python train.py --n_kv_head=4 --norm_place="pre" --norm_eps=1e-05 --tie_embeddings=false --lr=0.00607
Each number is 500 + 40 x the weight over the matrix's rms, rounded and kept within 0 to 999. Layers, rows and columns count from 0. Numbers have three digits each.

# layer 5 MLP up, 320x128, rms 0.168, rows 268-282, columns 0-63
510490483494449506487524543463555430527520496457519503537470535543528538431492493462458489410521522536486523478410468494497456482463475557478512484524577478572474495524479505508565511472492574
586523470522500488507501462462564497464484518470519502477448495507518486457548473517513528441544463511481509521542499546443499528519495495512445441526544547499478524507582552431490510406555477
481530491490533453549563559414424549486577469452469519498499565485553513572547545485507448427482524539504542528530563422479500492437424559540490520473484542472502494496519499457556595520472471
468513472465570485498446526488485545514495428545453507423497548422501478558533434467523456449469499477429502464495520518445504493512496484430456479463523437522503466506422501463529490524504539
500551606476439581470536473458510474589468417480434506486536498528453540513460500477511500514512520467496471388458554503467494522426468427516516489490526491491486506457446470582536461564459436
471487474501506516518513527576442551447439504513535472484460448456467479522569502512481508476489538424449543487513503491496465571487471512527474532550483467522532489462484522461498501465534479
612485489493559490551456539519477546520467522505417538491523464449491468528455495419515516469510476528526475498461583484475545508506520528517578527467549520542545550469494429535435549502506480
409527507541474535486511477528523510425491515520513510480521490507501522452428503469551457491582481499499497546530529449466486460504523457502494559478458511508518444510494524473514476570472503
516505493564517494481501492549575480507585493524470467498479503519444490514493502467519508497534488449480534549418461512551560449509465510502507464512503529503513501509579509528547444486499529
529532470440471511548376546495545506451555523496436512473473531498480496536428463505388527493448514531511557478438467493484405447523530534490452504440477484448511558473549533493497486533452478
432564541400426472501472510451498440543630497471508519490531463536454489549502462553520554509461449525502556519508448468513543579494555484524553554553437497493431535509505569456505457536531482
452459532516462528500547530445522435537453523498515500475518543485519501522564525573479552518505547444459441535479466425530479537574472548559493538479408511439447527483482522492529538526526411
449490514500522480477568539473458517493568476438543579512513502474480492499584413492450451563464543444471488535521510544536497508474445484537454541544496578483562472478590553527473476466476442
488437551541525442449516448466510472525473476422486504498441481470447533463465467451556450492471487489430556509379543453487515536473557552512481452517468474534483516508578537522477487452546456
494402444521523549604520515579529570528468475461498481483560438523456553485514510421467485482575487467494526495381433406504568562498558471501453502485493419512541490480433545461517490549533506
# layer 5 MLP down (transposed), 320x128, rms 0.222, rows 268-281, columns 0-63
561431454559497538481537461477459497561466488469501534541410513451556537453529490451556516576499449545465501426464503561518550496510506500514484514475485437495455513479493485444490438519413506
510505554487503557469430466483555543519432530546486446537536512502504451455497501498492566481510494524505478468505496517510495550515471530478496524503529532504505502504540528451526516470531532
518533500451543486533463518516599486497496520488485544579507523474513606481517545624443515439596491504464409513473512495522503409419476528523523431439496434416428518538483461458525447539432482
453475513524503523507535476571549509493548495494552526580515511534479523487509592553472477489465553510520500510539484485516483523442445545469484478473521509476491524420456503552557493519532480
489564470540477462477505494537500461492600487554488493474437583475435492572476557565500462509506508521541508457559527505470522527533518578491488501524512527505512517525560525511495465444542463
521557510583457523474534533514507575439544500517426514515499574514536490501469494500504524432490468531461526485444473487479459505467495438547518527521489517440490505496487432529512451502464480
515475559550475519485510516491558552529490463543576451587446472507459510529437493501496517435461430547436413474501540527498473447531487486485495484481448529479514501536514523423533526539565514
528464498543460504622444551493506467569434530481452536500491458459512491560519519535475451517533521486567582494490414454535471445478486508481413448517445520514485508568483517459495531515510446
506536537496470546492554478487485480490466522514469506526478594495566509515442527557472518480491506504435488546520471421442468510492439486510479521504490515519542489500482569538484474563479521
535512531479552520544439459489583460458543514483404475497495539505508406515437432508490475543544473477482404452559521513485445516577537518498496479508492407526452550526488529465556449484521524
476449533498552535562550514464454492506473500506530477494553514513452453472512443492459501506551474507554475505515467505551469477493523559480502601561518500530469495442521429555580411424545430
543597514496452518504429486502537562469547507471524407497467557491482542457389431505509542476471534429547441539436485474479526564571501535500471517453532461540590517536503569557444461464508522
524482489551443521522479567585508535535468530429505499539503441476422510526476426509457572548551585481447485490413496538530496514460449540559551592494546481525510543512476552489509495554470498
498530486479459523550479516543503566576525511492532522510507477405534505495415567457562476533472465537525475519535419492446454488415452577527525495528474492510558473433477486507551571444452464
# layer 5 MLP gate, 320x128, rms 0.169, rows 269-282, columns 0-63
511543534535402508511530520487557471501538511548567533544435494527505543506488519545445526521489520518479531449519525482510486505546559483542486453473504486503527513520515551498466491536493483
508544520492492519561595524476548537456477476497543524578566462455497541572496598542446481474442487503489478517585476503520505468536572578537485462525498427515469576462374586565526552441511542
462527481515489471460511441525454517489568471505479508469525478472467555480496598517526478485477476502515507483550488452513522513478504506492511487529557554484565480545558508433513473492493515
485443454456445431514502536489498501514484480495524539528443429432488507506545536533490440532502537519459489405504603509466453459495474513508518493521476535495511516498530483405512452447497456
504489475585471526502550516574499528412535532491462465464466509547519479528503500498550482446458514440485526520451514451490526468508525421539459525466484568500462523465512467463496429540474470
497531531481446453540492443468511519448506484485521491576478476423493512532409580498490516529510473578491489437478527549483496451530508492468546519491550515517571491469497530513452435577539517
463545487465563456483522510437518478504559453510430499525484485395462515576494453561572461576445486603481499465501426534546546470497454519490580410565472497480426509522537469504548520505480551
535521509484514559463491487514518456554515537565519560462453560623485491486500455468488477525479497445487508509458477431508568460490539561537545495481483440564523533424505476587561513514508495
487467525509542491489495459433496480554482486464598496483474429497475550443508519489478475429500524456516581500551503469455459494451464410443545550519481476478445454480535526553445514537512539
464495470486444498477443452490547512478568498623500556500517558528535476527533460538448478431524580448555585498498472414586499423483446498483476439501572511494487471402454501527547458469427411
539596581488472494418538502472532539461553434525519460528535460543513426471527519568546503494473505491532481446522487466507460587534466517432597471543459484508501469431562476541437463432481506
518554477451546509601482440401566553477591517487475395510512439505532546558494556533474461421553556563486506501455532516572499515462495505474478490482487441443482573473453501518532495532531494
543511542583518487537469471501449476508492492481490495542495488498490473519472460527524487522479414453524543560413468434561462453506513503486469489449628479520512512428493454558499437511493449
497477541500495587562482566451502541526513555478518555535424452507510535485524441459510441504505446505510482435574501552533487530489474553521472445556510515506473535517449533513489506481531504